python train.py --num_attention_heads=14 --norm="rmsnorm" --norm_place="pre" --rope_theta=10000.0 --bias="none" --parallel_block=false --init="uniform" --init_std_qkv=0.0213 --beta1=0.9 --dataset="wikipedia_en"
Each number is 500 + 40 x the weight over its row's rms, rounded and kept within 0 to 999. Layers, rows and columns count from 0. Numbers have three digits each. The size before them is the row's rms in percent of the matrix's.

# layer 2 MLP up, 2368x896, rms 0.0664, rows 975-1025, columns 256-383
107:497417508492434503505483532518505513487473508511650465505520442488544538483475519457522519468502595448565446503554491510491461503526438486496433455510472466494505536490535512468505505491485545537504496508531540509508458584526476485445522583550469459531524491500491599446446535532461498450503521527518490510502539491461486450565492594487513578568542505509556463504537508492547485508457
092:448478519528511516482507529547533548603552445492477479397497515469470498519539585465509538480437562521518457531442501499458501482564406501524508394446524453480513501545454490559489438517513491510461525507580470517492478471521572542471528433512543554484453496541512471504436496515496514477669531536442477442481474497460472522454531516495521526530465527563491515477521468466542464498607
105:462526496557542477502476557516506494483463458460543523469547520492448493588498508473511499458516454487514495424542507479537545556576563532456584507440528510592530513483503502503463445435473540413520500504506487495457490456472521479498541484476565442560497490495457435490500515510488458495492501546492549486472537479485485406410454513541601474562506491541438582430444527442569436474497
058:508425521507473498568489523440549548404477572456491503503510566590450541430451499597479457493434491447454495425543503582505548443458445445479469434531492492544416531479568534481574482444504498524494514527452506515513558426489540509463421472548533489558506474518493547551566520493507502507472518532534477472467494526518611542486395537471555504513557540449407546520544539561531551498517
098:462419571479527437585512520461489472514464524431567496495510490481584518461546562536523544514467543521565460405533557458534464534456533523539539494496460445465476453473562535514509577583468463529476498538501436485478524498498471518531534494531455517499509483532576525600476448468489506455508450490542477467539523452464519452493503517463525497528574518520486472532537481530544491474581
107:501537508549508462480503396484541544485501541462566515579483556535483473426551486452460493469509466497500462510411551564455537478514481486508522508511479561534520525515445521518539522474505477474542481587527527446537540489540501510429481521465493490544521455489459470494500478519518530545486535468498537478496511530528510509526513477518549494495511543508493530485536498520537536514641
102:555466470477515523490500488496454490558487542462474547487462487501512481493515520516466467514543582447537499512426508531477475423481517421464551467560531562542509482468551551479547450510553479428420484403513504600539495512466480464590493466547509547472504510511477514438452521472462417513512531444563551458534543531500423513483469525501528522467533422461548566554544492452521478456533
098:453463491537443531541542387521532440468407521472564534509451482516547528559436481486485498534526527502499411525510529500526479432420549516522481465487511524389524456554495432437451448541519546536463446433544493489434532482578573461534396523522542499531471467444534519588493493524511450459477571470541449489524576505451432450499453509500484491505489472470473539518528475444550441522463
108:515551610427547482581508484523527559456503505519527478532554500479511509536478542471486417472563515515513550536487508515480546574514508461499453516524441518551451545509501542518504514544491519499549475486464536514462505498492449505540535531513448427475512468478507409460555449541568474443503525522410543510393467524512470492465492478496480484574433590524382484524454509445446473525396
092:423556486495555491557578437498445468510483487518517410481494436422451525492526523482493559496587489457485561518513531463427494530530451440476552560510442532511461510453502564497531522473422464527484513513439450503457478451475549528426561549468505516485523519431520559520539400509523470547518480515486443470402507524520500476555471445494444472519504444460482511605513528618476544481463
095:550420408513584566521556470490577432464484487510563525523475463488545513548503516506477491528468490481506443521551487523530488494480502487485434470514495484448511460551549500466502470518520524476516574483574458541495482536392553506575562468516605584460540473472520511426512496544514462544470496491505534536530562488432573562479500464567518493507479532462491445448489496494390497517468
102:513551517520524474447411548529411466531450509506571518532471468497526460521472488493510504526526545525452469526468406544476458489519489513444473493576546427418523497556593507524612448481504504543529462499497539536492581559466474576512473515486544513550418399509508436499573455472567474404465410467483454526464513504547471561605438544473467506515531516442535539534531551504558550571488
109:526484507477447591487556475469496498503483478485503427535509482545457505404470497532522466558525516482525570487541451444530531426494414568535590520599534489602520533506522500578530455538514506534512516601457473518514486491477498561510537520403515522456486470424560547517536455525496538478523471481492562439445472505467495523540511504488464454494534521415494521447489557461522485539514
101:468420453510495504506596483529457527516445467555498468489452498436483471527528506530490540526429483480475523416499519458467477505529453470503388508485482488473469505483498493469510461476473497470531528524495480493466486521557539546552480545526491488519589498556506541434462481482552511474429508449506508473446483537513505430493494514578455484563506490518413483509546538539453490503552
103:452516498505531524445475488435487564512487498474529521528485524483460472497461522416492469512520537507471496522509431500493490435510426514395472499490524500493475538493479438559502553516468557532468501492463477491415523522481531447567529439466509451538432446469510476505554506447451445551485496493489512417438508505544475561455460471508511520552491454536496470542500525528395525520472
089:494436470453461530515512516485475519458418534495485572500426491522559525510521521433518481513499444517426496582503528425586532411497461465494518528572523470508548529536488539466539450482482543518459549445439493485574471525394515461489517462529454460490532539515455496480514518423541441528473514537435540463546402466529482506530494489540508401462535436506416467537409561483531531486434
086:547544520496524498507437524551508407534554537484495474547548513455560561514451533481515555456503430573446478539484558510459624458453524499446503483512488515467498536493438544501503516418529493475504511518587440465612502463522512523484451542542449501487503479406497459532504498613509478509492548536507465541473468538552488459502485499505489464422413520514512472398478497589464470526529
105:502563511537501515452507464474495455454476544484513555529452542458522515546511440511445445486517456520522443493528485525422514489438492403502442529526505517537530515489453397547449465500453487571548499460482493479522500548456537512503536464397425564510501551407522445538471524460519471502461643477468401513523478509537502592479468520468606462489499519446532486547465523532481553476568
094:464469466561508504520486436440514475566518483532441559427466577494508486512488539490563479496451542440498501468564574537461474513584520556440443496458418582506527479509426442493532506454465536498541432509468464501489511535454468543477467500577487501488486516516500522387439433459445601471497502604517426419533460477520495470449497495473563528525491486489512473485496510493448523511465
105:495433429539463476535511478409459513547505516375470497514395527528472488533470491528498435576543484436524453480496500434490469447515458482513424503540426603473520499470493522520489552505507492461456542542488505533450545544552518450532464489489551513537489499468493495479546506549515474487470457538475501534495546462492492454508520510484559516435425389495459472512491533567509542506460
090:489472442489524502594507434520589562496476437484490538462486530436477488454464541495456502510536481539436522475470480496584445529476505492535479546505501498504489508564522476598515554488513487408506458484495545401507451452485481470491527512593498414525460489503495527505515501551568490525537566486440458449559459490610496432482539549470519470530469441505446556501436533512470473504463
094:483493631516556482534542427556457521470550554450503446591464473563509528475505519474457496501550554554510524531518498527536495478464493469503489512491534503474508431459466516459557438551455509489510470455497480474474460443503490565539465492478528486548507514437558509485461520488469497462494508509516414539498512538482454514478439548478475582520473511497502538504514581526550463485476
074:454518366529541482473509476559469447497534542510510501496558504514537406533550483580537459505427470490432475460502561512558471542483519525481576538504436477529481509510496446497537525563510441466445430549530511506520526545556543495521461460481538482436489495522484549480463482525522418493515533456497465570541439496557476506490500463515469472458538441423523456529483499551526519507558
106:536529447499561432514511551515472584532512555483519513512521463464488503506464526511537462451511454440468517534503549608538502552518509471526484457533522490495458460460526413571450490552464460456544526490495511521494524567543474530487447506505516532481484474516509440497488483552517510520482510522461466505456391548435432472472528494530478535445466443499539556517555486512564516510493
098:468548498511530485483498479467524480465501509499459525490540464550506485477451522526445526505460489474459481441454565507571498563478445510491557528565444502507570442554483547505445473474488548520513430507460495447549453574470515475448482509510396526475565470438448450530488579456464517530475527456475420445575574540501504546425494500464542551472555546448565501545484497472434536419549
098:487550505471536567478528482431531471517484459449530473510537477553473445476494470479484398542521490541539482523491543512534504509432478462400468561493511523487523553493511533488528471504525476484490496516523470534505530534566533459551456486448489487503537529445448548471602482450486528502590543555491464548501520566582529516452525582495510507467527508461435496529489446522533500421496
093:490517491528525531485485406489473498450484486490557506510508494463457446526483483497504486548516491529477545596513342557499450453525453464455504476563523532552443522511571532505559456493498459474449536507484548488516459463521507451435438488441518477556489510438499535490447473519528504506592540445471460549570524413509453416546503425491525418473557524487475532498494452502534401487460
114:416548490498445515544580484478526531519528458484479506521492444460519524421503508530477517480491495384525477517443511521424551530504452553516509537491482506504503503507546477492571480504501544490479463560504539489493432485539481551486473465375494525549463530494522529572509559563504484480539440455527524529512483496509515518525497537502564434459467522539447472473554447432504495510546
102:452434433499480536505458461529503534379530464500506443465488551475584483461468520490506474498472500472518472495446523539497562460515469460522516523497511489530519535518541531452526547437557483503459543451506468550424550550530547481485480518437489528465433478502520452464477477582460531469466425470492526529480512502409572420529557456540455545481560530526418512556546483491473578505407
098:515469530537526539525540456499473520440506437488469495525522550564455498426471448476439495498442523477531548400453513436596541494455505484543501527445456482494554497495567518526548517438557557516517530488466545520476442468459570485527524539482496543444466501481418603487579486529555532542513522520492462561456506419464581480535501541526548498566466474532466522500504557468517459479513
093:535460546539520534440440562513446434469580467542534506481510471474475474556497585502505536489498440544501431482498516486529514506556450521434518501483497557476462482452454519563485543476531588465449568499472449500478545457477486493544525445426502453469503481472526468550573482534531481559523464538458443455468511557510499574522526563476552458503496501521502530478451472524501505519443
115:526511573458521516545588504505521502518539413478454478579576464441453552470475525468536472497510581543518499497485497551511479488420538525514488414443524490523476468500469513555494538451539544577494494509406472468530551538469470509460512498493503562457487549566465489509454477525488436455548540553384436469459429469440538577481523592522539447537429525589541498464486486545464455479507
099:494477508517488506525495526512506502485505503492513483495461478489577527487471455463434537554466466523515564466450461535559486518516565438459490476537473478526494506491481530519560603470462499473532516504452498529558528441594532424439534519489457484556496477477556483482448493529490501457469463448500459464492493485498540565572476436537501515481478551557514468510468508455504443486536
093:525517477509522522497442533554511561488524488514454540462539453414544473454519474537522540481434549571451493512443438588464557589438522457443521464451502567460481345513544562503480482437527449447508472511505463476475497449578478499370506505541440472521435454408453523514500470477479513513546456486560448520576544522542467506502500526515465442415558575494534593536573502445525493554517
110:487499507459501432488508509441465438522459492519523530457521502537524435535541535508550518476494490423468525488439509482490504454460448523571436511570483410512468534472519485470490503524528495517475523544518523504490487459487557547485453486449477503490446539457478440477419547450586544433438468534467566457533510469480414484551475519534471520572526461462525482505532527430503489562427
098:576491471517547506518494529471429539529442481512525471489499432531467557426494520492572497506438499526457490514505486476527461470466449534491473489491494452484458490469518452464463524504537494504506464540473472551432571508482436510521492493538479540518438529509462501524493473482466479501517537541513479529468521505494509494441444445547496480495531481499527484490443473461525457528522
103:435535505525501493431447529529493519538513608548477505533554585456403494453478511506518552539497460496483503552531474507445496482460564457547518546505558542485408590534508419466541458359450569495490498470487445514511502475425498514479470570474477461485480491525489516494435497462520474491484486457530427481527455501463545455517465468549516499501556466545483564512525480549491519536444
097:532489470492518454442564498460548462459497577519477527438519539431534502583504493460432498491523531516505468516478492488501479535548520566553510494440426477467506517481540515487435496396445476455433527464474503528463507445445468430513472424481527561498496459449473556433507531500590503515499518501502398471468534487538569489484453492465571505543493440507580532469517445528481442504466
114:475543458506465607504455497489479467547439499527488457479390565495596442525470482475549497484489503488495488493531522497500499477526502454541446511551470521615462480567437462479533468560514433493445470483491450457622535448471445494489531503461545461497525457455510459550487519515468474526466503430494465454510563503493495480582577502597581509493492467487559469480537512517549535428535
099:477469492464486533519445490514512507517528562473503492521436531557531435482574501432472527483538507473579480438511551516560378611568553522575528560555421539528513544502506511452565483476551488476551481557553574544532516514565517494524586551547516454511513505465473456485548539546545480518465567538481519493489561501451482539441516536562473534486539528501565498499416518475548500461495
107:502485511511478458496454525457558478452480516525483511477532433553524417474454518426496488510485509422548543527567489503531557485527519496540523471528491520517510572543528499423463465470547503476523546449488497493523536490494519531534475548505475530555502507465471460471495470522411516481507488501468468541525451480462510503541463408486471549527468468451476511530547499489526536447456
098:486493499515518463472508540438525454455540531458451529512506509504512483448590464563568517471425553516477509427471514503554554400549481559508479564424508510528593507544509552499527439520478513535536523471502505513468517469543509495525428515523414503460528496500428503568437483477447516426444539515528559567534476583585587497495471482515464548472538544460500491477542456554464454452529
089:574498525469467473527580503521405460577485547547507585507510499514541497464535475458549545451481501469512472520488475520461461488471518418558471510472475448506408443583481477477530465512437509497489502590465495487445459399485456494435472438469554521537541516528503455494515544532533457460490442482498501449537527469428452543463427534470501440533584425498521536489493544554547507440466
105:380497580570551444456564537566444405541415485462515491432510435529437491556447550444503585486497519523472420493592561516533503529529519481500546562555496410460467517530579503491523533490552544511467477474545455483492528561463395506388448533483541471512496535488471514479401494542485486485513495522484464511474474523481496509525458494487490473537497537517501540534534467563515433469474
102:511452563531478519497456489412484503526439586526564451493509527477552471509518487531491466517492418493507523459489504554444495500496485465477471537503570543553492435529512521477490489466515521468524466517471401509471534494427514476482452477492496521449498502502430412516477520561563519498503497512503500550471519440575521516536460472449546546482568492518470432500471546534481484486507
107:497461547542510524578522431506514491439493522628560533544466515543435488457502437510427460468443497447518531476607474466509474482506552451502525523526502498480520486502531485460519523578562511496605470489481516471503495493464514500449547512525526553467478429449537583489488461527494513430472497510552480429503478440463496471449512465536370530561522473502508543461535499481557510432546
085:551485472534501541537502514462492388403493570551489544465510496516529499478517476466553568513529500580549587503528507484453495460578456543422486502391510443518491448574474513490409518532482487451433440480527493524459530567499470472526520541514538574473507484444503440563468518507471511496449457507560488504494486571470529585485547544544510451433375495466530487474538459504483514493537
108:442472484488569521504565463497402569524430481453475504544457500471450523564450480485475561498448539561496455481486478445454517461480432509537476482460453495483546435566511518558506447518465449460500541490527498494550459460478517570565491553486519489445443479562545462573498517497508496508449523502555470503463513598555496527472438551459465502486478527494406484430608513501501531427515
112:502515526475383516470545478454507469436406470446517394526442519488502482536469432521451477518474495510530572484481487442470513458528497520497494542497469435529502481507517489507455503515575456387528480506515522549526474515451562465506511490525397507459505540496483556489526456532535485489444567536490530483492441494501490538414521557511506477505502489501441472523475525538454497553500
104:524539505525507511522488508485479469503511551492525491438533573457459495501471480520438520503481482522481542497554483524601486442515500459419419457490459481439475530462481434502540453498508501509486527495464433485446517567566422477538553548498507552477484541499494503534473545472465482553501492542481511489481552463454536501496449550478486508469455502458435556532493475548483501547492
109:534497557495518461541474465473354525530532476476476486501511458559538543543525430486474542483494457501569529542433470386477504588542534561553463478569452491512526428467452538476502496575488557460475535468525548413522497532543444536453532512479438514516561451473490519523516538551477539527465442475503530502441470544543485532486523476426509428529486490563546495438574541491475543501535